config.toml
n_layer = 18
d_model = 128
n_head = 4
n_kv_head = 1
head_dim = 64
d_mlp = 1024
vocab_size = 8192
activation = "gelu"
norm = "rmsnorm"
norm_place = "pre"
norm_eps = 1e-05
positions = "rope"
rope_base = 10000.0
rope_fraction = 0.5
qk_norm = true
attn_scale = 0.145
bias = "none"
tie_embeddings = false
parallel_block = false
extras = ["some layers without positions", "some layers without attention", "gated attention", "value embeddings", "a smear gate", "an embedding shortcut", "skips across layers", "capped logits"]
init = "normal"
init_std_qkv = 0.0237
init_std_o = 0.0
init_std_up = 0.0237
init_std_down = 0.0
optimizer = "muon"
lr = 0.00905
lr_mult_up = 1.13
beta1 = 0.95
lr_head = 0.00557
warmup_steps = 49
schedule = "wsd"
decay_fraction = 0.835
decay_shape = "linear"
final_lr_fraction = 0.1
batch_tokens = [8192, 16384, 32768]
seq_len = 512
doc_mask = false
train_tokens = 132800000
steps = 8285
dataset = "wikipedia_en"
Each number is 128 + 24 x the weight over its row's rms, rounded and kept within 0 to 255. Layers, rows and columns count from 0. The size above them is the row's rms in percent of the matrix's.

# layer 9 attention query, 256x128, rms 0.244, rows 0-20,64-84,128-148,192-212, columns 0-63
size [ 78  89 114 121  91 100  97  96  86  99  81  80 108  95 144 165 142 143 142 104  99 121 199 133 115 110  96  93 100  85 106  81  95 103  90 115 102 113 100  99 100  91 108 114 106 134 125 112 124 117 110 134 103 104 117  93 125 110 119 101  99  99 102 144 183 163 116 110 114  79 102  93  99  63  97 105  70 113  90 101  85  79  85  87]
[[134 111 164 119 105  88 143 105 126 174 130 131 119 152 147  83 127 131 107  96 148 138 144 104 136 133 145 116 127 162 145 154 140 143 133 146 104 108  89 109 114 127 176 152 135 147 158 159 178 124 151 142 129 193 109 157 115 150 169  90 108 130 123 162]
 [118 168  78 165  96 167 109 152 116 139 101 175  82 110 107 127 132 115 125  95 156 118 167 128 132 125  84 123 137 162 125 171 105 145 115 122 132 145 174 128 113 128 153  84 112 120 146 145 119 138 143 135 144  70 135 140 107 135 126  97 101 164 119 148]
 [133  92 144  67 194 151 174 103 146 141 162  78 143 145 133 116 104 136  93 158  62 145 147 121  85 129 123 140 154  92 133 116 139 133 129 147 107 109 112 104 152 130 117 168 126 149 129 118  97 129  90 124 120 160 145 125 159 108 131 148 136 104 129 144]
 [117 163 146 113 132 112 148 160 121  99 161 120 161 101 170 163 111 142 156 130 117 131 123  99 160 109 154 127 133 146 114 132 136 120 162 113 147 120 101 161 149 116 114 143 124 149 104 105 145 155 136 120 166 158  87 111 103 139 108 126 127 168 133 104]
 [151 116 115 104 126 121 110 122 106 168 123 100 159 147 141 111 116 114 120 113 119 138 117 145  98 142 133 160 134  77 125  91 130 132 110 114 103 156 151 152 115 109 159 136 124  78 177 147  98 113 117 114 105 131 155 160 171 117 139 147 143  94 110 137]
 [131 128  93  73 171 147 136 138 107 147 146  94 189 129 146 124 105 158 130 137  69 159 155 127  92 112 123 172 142 124 150 143 147  88 104 121 117 126  86 149 127 117 118 164 109 112 151 123 104 145 117 138 129 152 131 120 145 130 141 149  96 112 159 129]
 [ 87 148 135 178 123 104 112 146 144  97  96 179  69 116 131  92 136 126 142  93 169 113 120 137 134 148 141 124 174  99  88 122 112 116 159 141 149 106 132 116 123 182 123 101 147 136 125 114 197 133 141 142 163 116 128 105 114 101  99 115 123 173 110 119]
 [114 134 105 135  72 103 112 117 138 157 123 102 147 132 119 160 133 101 111 124 125 136 125 144 133 130 165 143 128  97 124 127 132 154 112 101 134 137 149 143 134 126  78 124 181 121 150 142 134 110 168 110 126  96 165  96 110 127 160 101 152  72 152 105]
 [159 145  91 126  99 121 110 164  92 175 129  84 156 129 122 163 140 129 169 159 160 100 157 147 113 134 121 124 122 133  71 116 111 136 123 105 106 127 118 164 148  67 117 123 139 104 144 163 113 113 152 106 128 114 153 150 159 104 151 118 150  86 127 138]
 [189 131 152 103 149 140 107 145 110 165 134  92 189 156 129 105 140 170 119 167 130 136 144 121 158 122 123 137 137 151 170 131  94 138 109 170 117 139 118 103 110  90 140 107 114 119 136 186  89 157 138 130 107 141 121 105 105 118 148 142 120  94 127 140]
 [119 115 137 157 140  78 161 127 173  84 142 136  91  94 153 124 110 113 140  96 148 112  99 125 106 160 128 135 142 142  85 164 125  98 170 106 148  94 151 152  98 135 137 146 162 132 124 111 163 119 131 142 131 133 105 124 161 170 135 136 138 140 103 136]
 [ 61 145  93 138  75 126 137 170 124 138 104 129 118 123 174 127 132 130 113 103 175 105 146 124 106 164 148  93 146 122 100 125 134 122 110 112 138 112 119 156 115 124 107 139 117 121 117 109 137 119 121 150 173 125 163 156 145 144  93 105 166 138 137 156]
 [176 113 172  80 139 134 126 142  84 120 140 132 111 120 101  75 140 134 135 161  91 116  98 129 135 120 125 147 114 128 149 130 105 113 112 191 152 179 135 119 152 123 156 106 120 133 123 158 100 153 134 152 121  93 119  82  90 100 103 137 130 134 123 133]
 [ 91 172  95 120  99 125 162 159 147 132 130 162  99  83 115 166  80  90 161  78 144 151 118 134 121 115 199 138 154 119 121 124 109 126 143  80  93 127 134 115 145 120 129 121 145 110 165  95  82 113 158 114  83 115 125 115 120 107 131 147 124 118 116 123]
 [ 74 137 118  69 134 116 157 137 165 161 126 121 144 131 144 183 127 127 122 111  92 169 108 151 123 139  98 128 128 136 104 112 147 127 133  83 134  90 105 136 129  65  74 140 125 121 149 114 109 115 102  76 127 163 151 159 182 153 157 139 152 100 117 142]
 [176  80 205 141 149  84  88 107  79 112 116 131 113 134 130  30 152 100 135 134 127  79 133 133 143 136 113 152  90 103 149 121 131 109 145 163 168 122 142 128 125 121 138 100 119 144 108 161 109 119 137 144 122  76 157 116 126 131 119 102 139 149 120 138]
 [134 112 158  58 216 134 150 164  68 147 146  70 196 140 152 110 128 191 132 157 104 131 134 106 146 134 126 122 127 128 132 115 161 149 134 134 102 123  62 136 146  98 121 147 114 131 139 126  82 131  90 153 140 138 123 125 125 123 138 141 145  86 148 159]
 [159  55 179  69 190  55 114 131 100 135 144  71 148 165 119  63 148 141 122 150  98 129  97 145 149 127 101 165  91 151 122 137 145 120 160 163 168 116 129 136 149  81 112 126 110 127 114 146  99 121 128 122 131 108 134  98 147 152 150 132 152 108 132 133]
 [128 134 130 138 114 105 113 121 144 122 116 132 130 162 167 144  89 105 159 117 111 152  88 111  98 156 177 165 137  99 127 135 108 147 133 109 164 130 147 137 101  73  99 134 120 116 136  87 102 110 128 107 132 142 137 119  95 116 170 136 158 106 147 156]
 [ 90  93 139  86 134 129 114 100 154 145 158 133 151 140 127 116 140 167 126 146 141 109 186 133  96 152 107 114 123 162 110 161 114 147 129 125  97 125 111  84 112 130 126  91  76 154 152 110 152 133  84 110 140 135 166 154 121 128 126  98 161  81 152 125]
 [108 111 145 146 140  87 116 130 133 110 147 125 107 143 129 139  82 127 159 123  87 118 149  96  76 141 168 137 173 101 115 140 100 122 159 134 142 105 139 140 116 138 105 107 140  91 105 163 127 125 103 143  91 133 146 169 154 134 129 156 141 140 115 108]
 [ 69 130 184 138 145  85 154 109 145 107 140 102 159 168 157 109 151 126 132  92 118 122 133 104 117 131 153 154 130 142 146 154 143 136 115 127 123 137 135 104 108 121 132 171 140 170 104 148 122 155  86 130 140 142 152 173 175 144 130 153 179 128 117 116]
 [155 170 145 144  75 126  98 176 158 106 136 120 131  92 156 147 102 157 137 112 167 132 183 145 132  79 130 102 138 154  94 116 116 136 121 123 125 174 126 108 159 163 138 130 159 150 146 143 149 150 178 115 105 125  96 159  88 119 140 124 140 204 114  91]
 [153 108  90 102 118 114  92 129 124 176  89 115 117 139 125 128 129 125 121 158 111 150  83 160 100 139 114 119 125 113 174 151 107 114 116 152 106 158 152 156 107 131 116 105 124  78 118 129 117 134 155 150 119 112 161  96 160 102 136 130 139  88 188 118]
 [157  92 115 120  92 185 152 127 100 153 129  87 170 123 143 116 148 127 136 164 120 164 107 148 133  87 132 102 159 150 150 132  88 127 111 110  94 152 160 155 169 157 136 106 139 137 147 119 148 142 174 177 132 141  90 132 166  91 149 132 120 145 102 111]
 [104 145 162  96 181 112 103 142 137  93 113 157  96 130 142 143  90 114 138 155  89  84  98 137 165 164  79 165  92 138 110 140 138 110 155 142 132 118 124 135  79 111 127 177 113 158  78 111 114 121  99 125 149 158 135  97 123 167 150 115 111 105 163 138]
 [158 106  93  93 158 136 146 120 129 142 101 111 163 183 113 117  98 125 101 142 168 137  70 144 114 141 107 168 149 134 124 123 118 109 125 123 119 118 136 159 123 108 136 111 141  88 139 154 104 140 108 125 119 118  94 111 141 108 117 161 143  84 101 140]
 [105 155 137 200  91 166  80 141 134 116 192 147 144 145 127 127 128 156 169 105 118 126 189 135 116 121 136 142 137 131 148 129  96 130 124 147  99 161 113  90 126 159 110 133 146  94 108 167 140 185 108 122 100 160 172 166  96 145 137 130 130 152 140 104]
 [ 99 144 143 125 112  94 102 128 129 117  95 196 132 116 148 166  93 152 109 124 123  94 161 103 112 149 140 152  90 119 146 160 174 125 148 153 148  94 107  99  97 122 146 147  95 110  86  91 100 108 113 108 138 141 169 134 135 159 110 110 100 115 165 149]
 [101 139 118  93 121 139 118 111 152 149 105 102 143 138 111 181 106 107 165 140 126  77 130 134 155 196 125 148 108 153  98 120 143 106 166 154 135 116  96 118 112 113 144 140 110 117 111 126 117 112  81  94 147 115 113  88 108 149 165 114 106  94 134 146]
 [107  98 164 112 234 127 168 115 133 176  98  67  97 158 147 150 137  96 138 123 106 113 112 127 169 129 153 122 129 127  95 113 123 121 159  98 148 103 148 162 130 107 123 125 114 139 149 105 117  89 116 138  97  96 137 100  78 113 132 151 108 119  89 115]
 [121 147 126 135 120 114 106 152 118  61 110 152 147 123 135  87 152 149 154 131 148  98  99 101 102 154 104  79 116 118 151 139 154 119 160 163 153 137 165 116 107  91 136 128 155  84 112 130 123 137  99 146 159 144 112 102 160 114 107 131 155 123 135 144]
 [ 93  94 146 133 158 117 151 109 164 124 101 162  79 111 128 159  96 109 128 148 145  95 101 114 156 130 128 142 131 110 111 137 168  93 160 145 116 120  60 127  76 117 106 152 119  99  70 102 110  81 109 110 128 141 126 112 121 138 141 128 116 121 147 138]
 [144 121 173 131 128 150 116 117  67 150 152 109 172 147 135  57 142 139 117 119 130 124 139 153 114 106 119  91 115 148 146 121 107 119  99 167 118 165 124 129 144 144 158 103 161 130 124 175 113 145 170 182 121 113 129 142 144 100 118 126 152 157  91  95]
 [119 162  94 144  90 156 115 140 168  94 133 122  81 109 176 192 105 132 127 116 144 150 130 103 122 119 127 110 139 132 139 151 139 166 157 106 129 151 101 147  95 107 154 133 158 128 168 132 137 148 135 103  94 166 115 155 102  76 143 157  93 156 155 118]
 [100 162  74  88 129 110 140 144 184 117 101 144 118 100 131 208 107 129 146 144 118 157 127 116 126 155 151 122 128 113 115 159 133 113 153  92 119 145 123 138 100 113  93 158 151 120 145 101 158  99 108 117 127 169 134 126 136 141 133 127 133  69 124 120]
 [144 107 127  92 166  99 109 120 118 187  96 147 141 142 143  62 115 144 108 119  94 138 113 166 111 164 110 117 135 133 108  76 154 106 114 157 142  90 143 142 105 150 115 108 109 143 108 125 148  87  86 120 120  81 147  85 141  99 132 142 158 131 124 115]
 [157 129 157 132 145 140 183  77  87 173 155 123 165 133 118  57 146 153 128 120 136 131 172 120 121 119 144  90 130 151 161 166 101 149 105 150 153 155 121 127 145 173 138 105 158 133 115 161 114 163 164 147 125 132 131 155 131  88 112 109 163 143 107  97]
 [161 154 111 115 164 142 108 179 121 142  86 103 164 100 150 143 122 145 144  90 121 153 116 169 103 128 143 110 163 119 143  99  84 126 112  65 125 153 149 141 144 129 117 175 141 114 166 128 167 143  98 124 143 151 160 135 133 137 131 165 143 113 103  95]
 [114 109  93 127 136 121 134 134 160 168 139 145 162 159  99 139 136 126 158 122 102 138 180 115 154 151 118 144 147 148 148 171 118 154 121 130 109 126 152 193 114 134  75 127 112 133  90  96 104 140 104 136 126 137 137 116  61 137 171 120 167 111 110 112]
 [122 123 145 121 106 130 146  90  83 105 123 139 127 101 156 156 121 147 155 113 119  71 135 133 123 134 111 146 151 118  79 122  99  79  88 142 138 124 117  88 120 141 161  93 135 129 120 138 124 140 173  98 109 121 119 113 129  95 144  90 125 124 124 132]
 [158 117 156 141 116 118 170 136 107 129 145 156 110 121 127 162 152 113 121 144  99 109 128 122 122 161 103 157 134 138 107 130 152 149 107 111 129 157  94 133  71 135 146 177 115 174 135 123 126 143 114 117 162 146 117 133 146 134 160 114 106 108 143 143]
 [124 113 170 166 132 150 157 129 149  90 188 110 120 140 161 114 130 171 129  91 125 118 106 106 125  90 138 110 170 158  98 121 137 106 115 131 109  87 119 123 147 137 135 128 150 174 125 166 162 143  93 112 151 176 117 154 130 135 132 134 151 143 112 119]
 [164 183 172 173  91 113  86 164 180  91 113 172  92 119 166 122 132 161 107 147 171 122 127 147 162  93 149 102 117 143 113 141 125 119 147 139 169 135 138  88 122 124 143  87 153 169 132 150 125  95 125 112 131 178 108 131  93 133 161 101 109 151 141 113]
 [124 105  92 108 132 211 201  84 133 167 145 118 120 183 120 133 132 120 157 134 115 148 128 116 100 150 133 102 129 123 137 107 117 130 108  93 111 147 109 157 158 154 129 162 118  99 122 158 126 159 145 117 144 103 130 156 146 102  93 155 103 123 120 115]
 [140 127 159 177 123 173 147 124 168  97 171 143 134 131 131 140 120 155 129 139 148 128 123 105 140 101 143 137 146 142 134 145 114 113 151 137 141 102 129 112 150 153 122 137 150 172 127 169 140 158  87 116 144 202 104 155 149 145 127 136 129 154 138  99]
 [109 118  69  82 154 127 113 140 103 150  80 105 134 128 126 145 108  89 138 144 116 136 122 160 131 172 102 153 113 129 129 140 147 149 128 121 109 160 129 151 129 103 115 140  86  90 111  86  94  74 138 116 147  69 149  90 114 114 127 124 124  89 109 142]
 [138 107  75 167 124 165 184  88 103 167 173 120 158 126 117 114 105 120 146  96 108 154 117 135 147  93 116 131 145 142 153 101 108 101 102 102 119 105 128 160 145 144  85 153 126 132 139 119 143 120 152 128 157 121 148 132 148 136 102 150 129 139 103 127]
 [112 136 184 137 123 119 146 116 178 103 159 165 121 103 128 126 157 141 113 134 157 116 139 110 135 112 130 109 120 138 124 165 138 127 103 119 148  81 135 103 110 133 170  99 149 138 127 146 139 142  55 120 169 187 146 152 126 173 104 129 145 130 114 128]
 [119 126 166  61 134  94  98 153 149 155  82 119  94 125 140 153 128 138 160 154 125  98 104 122 136 143 114 132 123 128 133 132 139 135 162 145 147 136 126 136 110 109 100 110 106 114 148 144 147  84 137  82 127 142 132 135 135 100 122 111  97  97 132 153]
 [ 89 152 131  93 139  79 124 207 146 106 100  97 129 165 167 158 143 139 123 155 140 121  95 113 136 146 142 128 113  95 100 118 172 138 155 125 126 144 149 114 129  99 141 122 118 112 147 126 144 114 110 130  93 156 120 123  98 106 160 100 127 101 124 170]
 [141 139  98 114 185 105 131 131  99 157 113 107 116 149 123 107 129 126 129 113  98 150 110 142 131 132 118 123 132 110 147  98 153 114 124 146  69 164 141 135 137 150 105 146  97  86 130 134  65  79 189 141 104  89 127  86 103  76 161  96 131 119 106 161]
 [158 126 159 185 119 143  83 124 141  62 152 129 120 159 135 158 129 129 153 153 176  86 130 106 158 105 119 102 116 150 152 113 132 126 135 113 158 112 113 125 112 127 157 140 106 145 133 139 139 145  43 148 157 167 126 120 132 156  96 187 139 104 149 117]
 [142 115 132 104 150 112 108 140 195 122 133 168 121 133 143 159 144 128 158 151 134 134  81 101 132 130 151 110 101 133 122 155 155  86 101  80 123  96 130 137  95  85 129 133 111 150 158 109 179 116  91  97 137 158 108 123 126 163 126 126 126  94  70 144]
 [158  91 130 121 174 117 112 132  72 153 139  70 142 142 106  61 139 135 129 112  94 130 161 158 144 116 130 131 122 129 136  97 123 147 136 188 138 157 128 143 144 154 110 124 121 137  92 141 124 123 177 141 115  85 107 104 124  72 153 122 122 149 132 117]
 [181 127  47 151  82 168 102 101 147 124 172  99 149 107 142 186 114 122 143 122 118 108 130 111 151 119 154 152 111 128 129  96  92 147  92  96 125 139 127 164 144 138 114 152 103 108 137 135 154 110 142 128 125 162 107 127 123 116  93 128 134 127 143 115]
 [ 89 163 101 136 108 131 147 136 174  88 107 133 127  94 138 207 106 125 132 128 142 123 113 107 119 110 157 104 130 115 107 129 140 152 144  80 118 117 150 127 121 119 151 154 154 134 163  88 110 104  72  92 183 170 159 110 113 143 126 128 115 114 130 153]
 [118  96 141  92 151 159 110  98 138  96 130  99 145 100 141 138 154 143 124 162 112 142 154 123  95 133 100 123  99 122 148 147 170  98 114 119 113  76 111 122  98 127 169 165  98 146 127 104 135 136  81  93 141 167 145 115 123 129 116  89 123 119 129 137]
 [113  85 158 122 167 121 132 118  88 175 146 120 139 142 110  67 136 142 120 106 109 134 140 158 125 135 151 142 108 133 155 127 117 144 138 185 129 122 147  92 159 138  99  96 128 127 113 128 126 118 157 156 146  76 102 109 132  93 111 101 121 186 116 126]
 [114 160 130 126 106 155  85 109 117 167 116  82 157 123 114 104 113 134 113 118  94  89 164 134 101 154 126 160 144 140 131  93 135 119 137 109  96 119 151 141 143 153 136 160 122 114 132 149  83 166 141 155 151  96 159 102 131 109 128 102 167 127 126 105]
 [144 110 122  64 110 162 138 137 102  98  99 131  95 129 118 133 143 146 161 177 115 122 132 148 149  73 102 128 157 147 128 148 136 143 119 121 116 127 160 128  96 116 109 135 148 126 114 105 175 160  68 129 124 109 138 161 198 140 121 115  94 100 129 130]
 [139 106 124 110 134 126 126 138 160 131 107 171 170 143 154 155 160  92  75 140 131 140 145 160 150  92 159 121 101 120 130 143 157 124 100 148 126 131 104 100 145 117 142 133 115 155 135 132 161 163 110  86 140 111 133 152 130 123 121  94 122 163 130 141]
 [156 141 113  75 146 193 142  91 162 131 139 164  95 135 149 124 136 111 111 124 123 154 137 144 123 147 148 159 104 146 106 131  87 144 145 100 113  97 149 102 114 139 104 135 103 116 113 144 168 128 124 122 139 105 132 134 124 101 104 163 146 129 157 108]
 [ 84 126 146 151 104 172 146 102 120 101 181 120  72 153 132 144 114 150 134 139 143  87  84 110 124 114 135 114 151 148  99 104 120 140 151 169 131  84 115  95 132 139 147 128 126 138 116 148 155 136 123 110 142 147 100 122 116 121  97 125  76 150 161 103]
 [156 162 114 150  90  77  21 165 191  70 118 135 120 118 169  99 139 128 120 113 120 123 136 156 136 131 115 156 114 123 120 110 126 118 157 156 157 128 143  97 126 130 130 112 120 155 106 144  85 131 121 136  98 135 107 132  78  89 143 121 144 145 136 101]
 [ 90 137 123 131 156 139 202 128  80 148 128 151 128 112  99 156 144  94 130 117 134 115 160 130 125 166 118 120  95 135 145 130 128 129  96 106 137 139 127 154 104 120 114 125 136 116 149  87 152 117 157 126 125  95 142 130 136 169 123 119 100  97  65 173]
 [129 142 122 150 128 155 153  80 104  91 193 153 110 119 134 124 133 151 109 146 140  85 114 114 125 126 124 124 133 107 124 110 139 149 165 119 116  91 109 133 101 148 172 125 162 145 143 160 152 141  92 167 134 151 103 175 132 153 123 116 122 173 158 107]
 [ 88 110 143  93 168 104 155 182 144 156 123  71 149 152 118 150 141 145 134 128 147 171 109 125 144 128 122 139 129 153 109 120 129 107 142 123 144 146 145 157 172 109  98 142 103 112 139 117 123 107 128 122 168 118 131  72 145 130 104 133 120  91 129 137]
 [ 87 158 108 153 144 113 190 100  77 130 150 170 136 114  95 142 148 129 139 106 132 135 176 174 138 142  94 139 109 100 160 121 143 119 105 111 121 154 128 128 106 129 135 150 112 127 137 103 138 114 140 170 121 106 130 106 134 131 140 126 125  93  79 169]
 [146 137 169 130  87 112  93 168 146 107 120 112 149  93 148 127 139 148 122 146 116 140 127 104 134  68 137 134 121 122 109 158 130 140 153 128 123  80 123 152 173 115 125  95 174 119 142 160 131 136 125  94 130 150 149 181 100 134  94 139 153 167 155  81]
 [112 126 126 131 137 129 113 182 187 144  94 117 106 101 155 185 113 138 171 136 158 112  78  89 136 128 143  92 127 140 112 116 122 135 141 135 144 142 114 137 132 105 131 125 108  95 161 142 187  98 140  71 151 167 126  95 138 148 105 137  74 130 132 119]
 [133 116 137 124 148 125 119 153 174 115 107 103 115 121 135 179 143 148 120 125 154 117  61  81 159 143 126  98 154 125  93 139 143 175 152 130 141 150 124 139 122  94 119 142 141 108 151 109 185  95 117  63 162 168 110 105 153 150 138 112  95 146 117 127]
 [135 136 122 104 171 100 155 129  98 155 161  85 125 150 115 103 157 122 152  98  92 114 150 167 139 184 134 172 153  97 150 136 142  99 119 130 122 155 147 125 127 157 111 173  85  90 108 119 135 138 135 136  78  90 115 104 135  79 154 137 164 127 109 150]
 [146 158 132 175 122 119 102 131 107  85 117 143 149 123 112 145 118 120 111 158 153 135  99 121 166 106  89  88 137 103 103 106 130 167 137 153 137 118 105 112 120 153 106 142 129 149 144 130 150 123  95 160 162 182 149 138 142 138 107 152 121 159 148 124]
 [138 134 140 121  88 147 125 151 152 116 111 144 106 107 117 160 110 127 151 123 118 100  96 101 191 184 143 120 150 118  90 143 140 151 149 131 121 125 113 166  92 111 107 132 145  91 157 125 197 122 112  92 127 177 131 110 167 137 128 140  91 126 129 132]
 [142  94 150 145 150 124 110 100  81 122 126 135 120 136 121  48 156 112 149 120 126 120 174 164 132  94 119 153  93 142 141 112 116 120 102 152 129 136 142 107 132 157 148 124  78 150  86 167  74 147 138 168 115  88 134 139  88 106 136 113 147 143 133 129]
 [124 152  69 149 134 134 129 107 152 116 101 126 152 120  97 137  80 109 135 133 101 169 122 116 116 141 148 101 135 133  84 123  99 149  98 104  92 146 128 123 140 162 116 136 136 166 147 119 111 123  91 133 158 166 121 136 140 134 124 138 138 114 115  87]
 [105 176  79 122 126 132 152 126 165 119 124 152 139 118 123 204  83 131 110 115 145 162 112 118 128 152 136 105 149  93 110 132 156 126 159  81 113 120 124 141 112 136 131 167 137 106 173 100 162 114  93  81 113 170 121 147 128 131 142 150 112 111 133 126]
 [120 102 123 103 147  77 151 129 120 143 126 151 165 155  94 143 117 154 122 118 128  85 122 132 127 138 130 171 114 127  95 115 157 106 122 137 122  88 124 120  86 140 126 142  98  92 129 150 153 106 139  86  98 144 137 150 163 182 126 107 147 160 116 136]
 [134 134 127 135 171 108 119 108  90 136 134 140 137 109 112  66 110 148 115 143  99 138 147 191 129 101 123 148 122 122 149 130 128 115 133 151 110  95 137 125 158 181 133 120 130 126 127 155  96 125 139 165  90  73 113 164 108 122 135 116 130 142 128 115]
 [109 154  87 144 147 140 100 128  83 108 124 134 153 143 137 177 112 166  71 142 126 110 196 183 100 171  82 155 131 113 119 104 130 118 136 145 133 107 128 115 140 164 175 147 101 102 158 135  73 145 103 138 100 137 141 176  96 120 121 110 147 157 112 115]
 [ 88 145  86  95 114 158 148 155 132 116  80 192  79 112 131 156 108 134 136 134 133 134 133 149 178 126 144 130 114 102 114 113 139 141 130 112  91 143 144 166  83 124 146 145 137 109 123  99 144 109 127 122 113 126  81 163 118 151 116 101 143 123 128 111]
 [ 97 120 161 132 133 136 127 128 132 100 188 192 104 123 139 143 113 100 131 126 124 140 146 110 111 111 101 136  97  90 103  73 163 116 121 133 132  98 105 124 146  96 110 151 155 143 176 130 145 150  99 144 152 168 135 180 112 123 139 158  98 140 130 119]
 [116 123 121  90 198 153 156  97 169 146 153 110  97 103 139  89 134  83 156 113 131 120 159 111 156 152 140 105 112 102 158 151 128 103  99 130 125  76 156 146  93 124 134 141 152 118 188  95 139 152 152 118 164 123 111 136 114 105 147  95  91 114 142  99]]
# layer 9 attention key, 64x128, rms 0.246, rows 0-20, columns 0-63
size [130 112 115  83  97  84  80 107  99  97  98  90  97  96 105 104 151 108 106 110 103]
[[144  86 132 112 119 121 116 144 119 156  46  99 135 157 120 142 137 112 121 165 167 129  52  68 142 184 108 130 122 107 120 142 133 124 147 111 125 130  99 166  95 123 114 134 121 139 113 119 117  99  90  71 141 136 137  99 168 166 147 117 150 103 130 125]
 [135 109 126 189 116 127  89 142 113 141 132 145 142 140 111 118 132 192 142 134  95 130 159 142 127  85 155 152 126 138 114 126 113 150 125 112 128 157 164 125 179 140 151  77 140 128 133 173 153 176 176 136  86 110 155 159  95 118 104 151 125 182  87 116]
 [100 186 115 106 120 104 118 141 164 115  96 165  87 130 115 142 120  91 132 124 135  98 115  84 135 151 115  89 110 117 105 124 140 126 126 135 109 132 112 134  69 117 115 164 114  95 122 112 117 113  78 105 172 122 142 140 140 116 159 109 155  75 139 109]
 [110 108 147 129 120  96 161 133 124 131 103 111 132  98 141 153 108 118 111  88 169 154  88 115 125 122 117  62 102 146 149 131  96 115 120 115 116 140 143 101 124 171 193 136 128 152 111 138 174 139 171 128 132 132 128 109 135 169 139 127  98 122 117  96]
 [129 177  96  75 100  89 123 141 120 122 127 153 109 148 161 137 114 151 134 125 140 138 165 132 122 159 136 138 140 139 122 109 138 109 136 146 110 101  91 179 101  52  95 143 122 135 140  98  95  73  91  93 150 114 131 140 126 141 142 106 147 107 192 165]
 [107 174 128  87 172 163 136 127 115 117  93  99 123 116 136 160 118  84 143 116 150 101  68 114 147 173 121 143  98 142 103 140 115 131 133 131 126 145 107  98  74 116 139 187 107 144 141 121 118 126 100 131 180 167 125  82 155 153 115 120 153  83 146 131]
 [ 89 117 134 170  58 135 108 140 160 144 158 169 121 163 131  95 120 140 131 135 109 114 141 152  94 107 143 127 127 111 121  76 102 111  95 121 129 137 143 146 145 161 147  75 153  84 127 136 132 151 174 107 106  77 146 160 103 106 129 138  90 168 133  73]
 [114 205  68  98  85 130 130 143 133 108 112 185 121  99 139 172 154 135 122 126 109 141 160 143 128 133 136 121 115  97 148 117 149 116 120 152 110  96 110 145 102 110  99 156 126 129 131 121 113 116 102 102 178 148 156 168 144 131  82 146 143  91 152 121]
 [101 166 108  99 106 147 149 160 145  74 125 155  78  99 126 151 123 117 148 135 127 138 146 145 144 142 124 110 107 132  90 141 129 118 125 128 142  97  99 169 124  61 124 184 123 124 152 126 140  95  63 131 166 145 143 135 145 167 146 114 137 109 150 155]
 [132  82 149  99 217 153 147 117 104 170 170  83 169 204  93 128  91 121 112 104 129 149 136 103 166 134 148 141 156 139 126 131 109 106 137 108 150 152 115 166 159 127 121 143  89 109 160 158 137 114 107 149 104  91 108  96 129 117 111 112 128 163 107 150]
 [156 113 165 112 134 127  78 117 106  74 108 129  81 153 152  90 150 122 146 171 131  81 121 134 149 143 108 139  75 145 122 143 141 122 108 159 127 127 117 152  78 115 145 155 125 163 115 126 133 131  81 134 148 156 139  74 135 165 134 141 146 118 175 136]
 [125 168  80 107 109 132 123 168 153 112 153 175 156 128 126 159 134  90 112 121 143 117 174 151 133 121 117 109 128 110 117 126 154 129 135 126 129  93 101 169 104  74 149 177  92 135 107 115 109 105  80 104 192 155 147 130 141 159 120  96 132  82 123 118]
 [124  77 150 114 157 131  99 123 121 167 160 107 180 139 106 103 135 173 124 121 124 146 100 122 110  93 158 128 159 145 153 139 108 116 131  99 140 188 149 142 159 138 149  94 117 157 101 148 136 132 165 141 118  93 116 131 101 103  88 150 131 151  89 108]
 [169 150 130 114 109 133  98 164 181 126 105 108 102  78 171 191 126 161 154 107 133 160  96  79 117 116 127 165 142 113 147 137 122 106 145 109 127 127 134 137 126 154 108 108 135 162 152  91 121 124  88  80 130 175 137 126 116 145 133 104 147 115 114 131]
 [100 152 112  92 107 145 166 160 139 115 124 148  92 128 160 168 144 130 139 137 160 123 150 136 153 131 117 110 113 156  99 127 145 124 110 138 132 130 116 155 100  91 116 199 133 140 141  92 127 139  94 112 183 137  95 101 121 145 137 100 145  75 150 152]
 [139 118  97 102 179 123 109 116  65 141 199 154 129 151 115 114 149 139 101 147  76 114 167 155 124 126 161 160 112 128 116 119 124 134  93 152 107  67  98 102 156 101 149 158 123 103  94 136  99 138 115 160 136 129 144 157 118 128 117 110 124 156 141 148]
 [106 120  72 130 149 192 183  98 122 160 141 113 129 152  87 197  94 115 116 105 106 143 130 122 115  99 150 134 153 126  95 104 124 162 104  99  93 160 139 113 128 147 142 158 164  96 152 134 147 172 164 133 112 144 115 132 116  92 137 136  80 134 127 122]
 [165 132 138  95 121 166 123 146 121 103 100  74 124 164 106  97 136 143 124 167 134  77 112 124 176 159 135 102 113 136 147 177 117 112 136 144 101 143 112 118  77 134 133 157 111 163 152 103 131 150  66 164 147 146 112 112 165 170 141 130 133 102 160 114]
 [111 119 167 136 132 144 165  89 109 133 132 175 160 165 141 123 127  93 145 146 102  96 129 114 144 130 163 124 149  80 116 114 135 159 120 162  97 145 130 117 104 108  97 176 106 149 119 131 118 139 172 132 129 104 132  97  83  99 150 151 148 155 130 107]
 [ 73 146  43 147  73 140 126 141 172 124 137 194 128 115 126 147 113 146 119 107 154 149  97 157  84 146 109 131 146 126 126 104 131 139 118  86  91 106 142 111 125 157 130  93 129 104 149 129 116 124 147  69 138 147 133 153 106  81 131 131 155 100 131 133]
 [161  93 107 148 170 103 142 131  98 131 124 149 163 141 111 164 105 103 109 113 146 137 120 163  85 112  91 144 149 115  95 148 174 126 119 120 132 111 126 122 143 134  95 121 129 140  70 129 154 104 124 118 105 138 134  83 111 125 113 150 133 133 145 119]]